config.yaml
num_hidden_layers: 16
hidden_size: 128
norm_place: "pre"
bias: "none"
tie_word_embeddings: false
parallel_block: false
init: "uniform"
init_std_up: 0.0564
init_std_down: 0.0
beta1: 0.9
beta2: 0.95
lr_head: 0.005
warmup_steps: 471
doc_mask: true
train_tokens: 88400000
Each number is 500 + 40 x the weight over its row's rms, rounded and kept within 0 to 999. Layers, rows and columns count from 0. Numbers have three digits each. The size before them is the row's rms in percent of the matrix's.

# layer 10 MLP down (transposed), 512x128, rms 0.275, rows 495-511, columns 96-127
087:527490526573494520547466473495497431501476494551489482477558506462480504533537496514474509482551
076:570483457521518388486515476582443521541503503468488468529496502486537489453512519526511516543479
068:491537461465506430432529537573528480484499535551482522522486524550456439478478528487507484440555
059:446478409543467572502476538543580509498453464472506498483476554497470506461499486492520559488465
066:578457483500570439503505498487538546443446433480590523541586451555545531530478462412538528447520
077:487566510423493484495596510503501503503547484575470600407481470467573491475520489482524409556535
075:535520461563540492533390512482523496508551487548457497429481537467527529500468470440493531473527
072:517467458484457528478480541522491528385441517451541509445558580440530487496542527534476490439541
078:534558497488463514511531502533486514524490486469466521489551539540512533540476470394469564482484
069:516553562498538484481502443501481533518520479443529576403455457502462588580504477529517490428498
065:489519558502418534479522427515490516475443523536487485545538505477533484478471496513385506439401
044:501476533540445564427508533525441527545474523489602531449489468465483474516545480542455460510527
075:465486429501514483441483512515483512555535525518556395442521500486467545489447472555511516532569
013:475465479510565520476424478455485512512546497554487530420536508530467511474587503570557526458441
089:505643473496505593508475503504485587491503498494488506495502498496492501508503513534506511492482
078:502594499500603536496510528418470575430487510505492535485463503500491486479508436552449461461539
071:455558503494542616510553546450495558524456535501527489496511575561478490536528471531552502534522
# layer 10 MLP up, 512x128, rms 0.201, rows 496-511, columns 96-127
107:549411574543510527483542544460531538489566570462490488465523482421523514461414452485505394513447
099:505479561471459580512477544478478496524569501628520431476481491539540495553540554504424439475473
090:458504424525563437477476483558475495546448520504496455584448494480559491539502438506502458442524
106:465452549497539473443542501429497536530499479524427505606496526591567521538497482461503452507421
113:551516485493579532510465448483548509511523491593428492503473464490450530444460451464497523554517
110:528516450532473488515488488511551538496475525501515565554537483578507390483537524572437481526492
104:537468465530487570515517538493516434498495559528490513487485463520485468480525545555589471521519
117:514458439561547496514446468561599502526480562541467458492518535502476510502502524549463492488438
090:516539426503452470514503522566526500563438475514490520556491509545557471395590479439443528475506
112:524432402521508461489502510407491468508526515562479552520455582523471498516549534502554440434512
072:546490462534574460501529509503517485500418552554499539504500530495514491406550520510524449545495
109:487467513493447506510478525551581486504467522485421508467449446507519520558564485532463506449480
024:516478514508545528481533517503513531533458511506441459550450515459490502489553477527570438452471
042:531483514510500559437628487472529577523494519516465449511455545499512485476480484481566449487506
117:493536457538459536545514462480471505535484539451442498497473487493483524483550445456520512457574
100:474542521489456461443455540494589480509494505528512459513516507495521569482440494570543435552501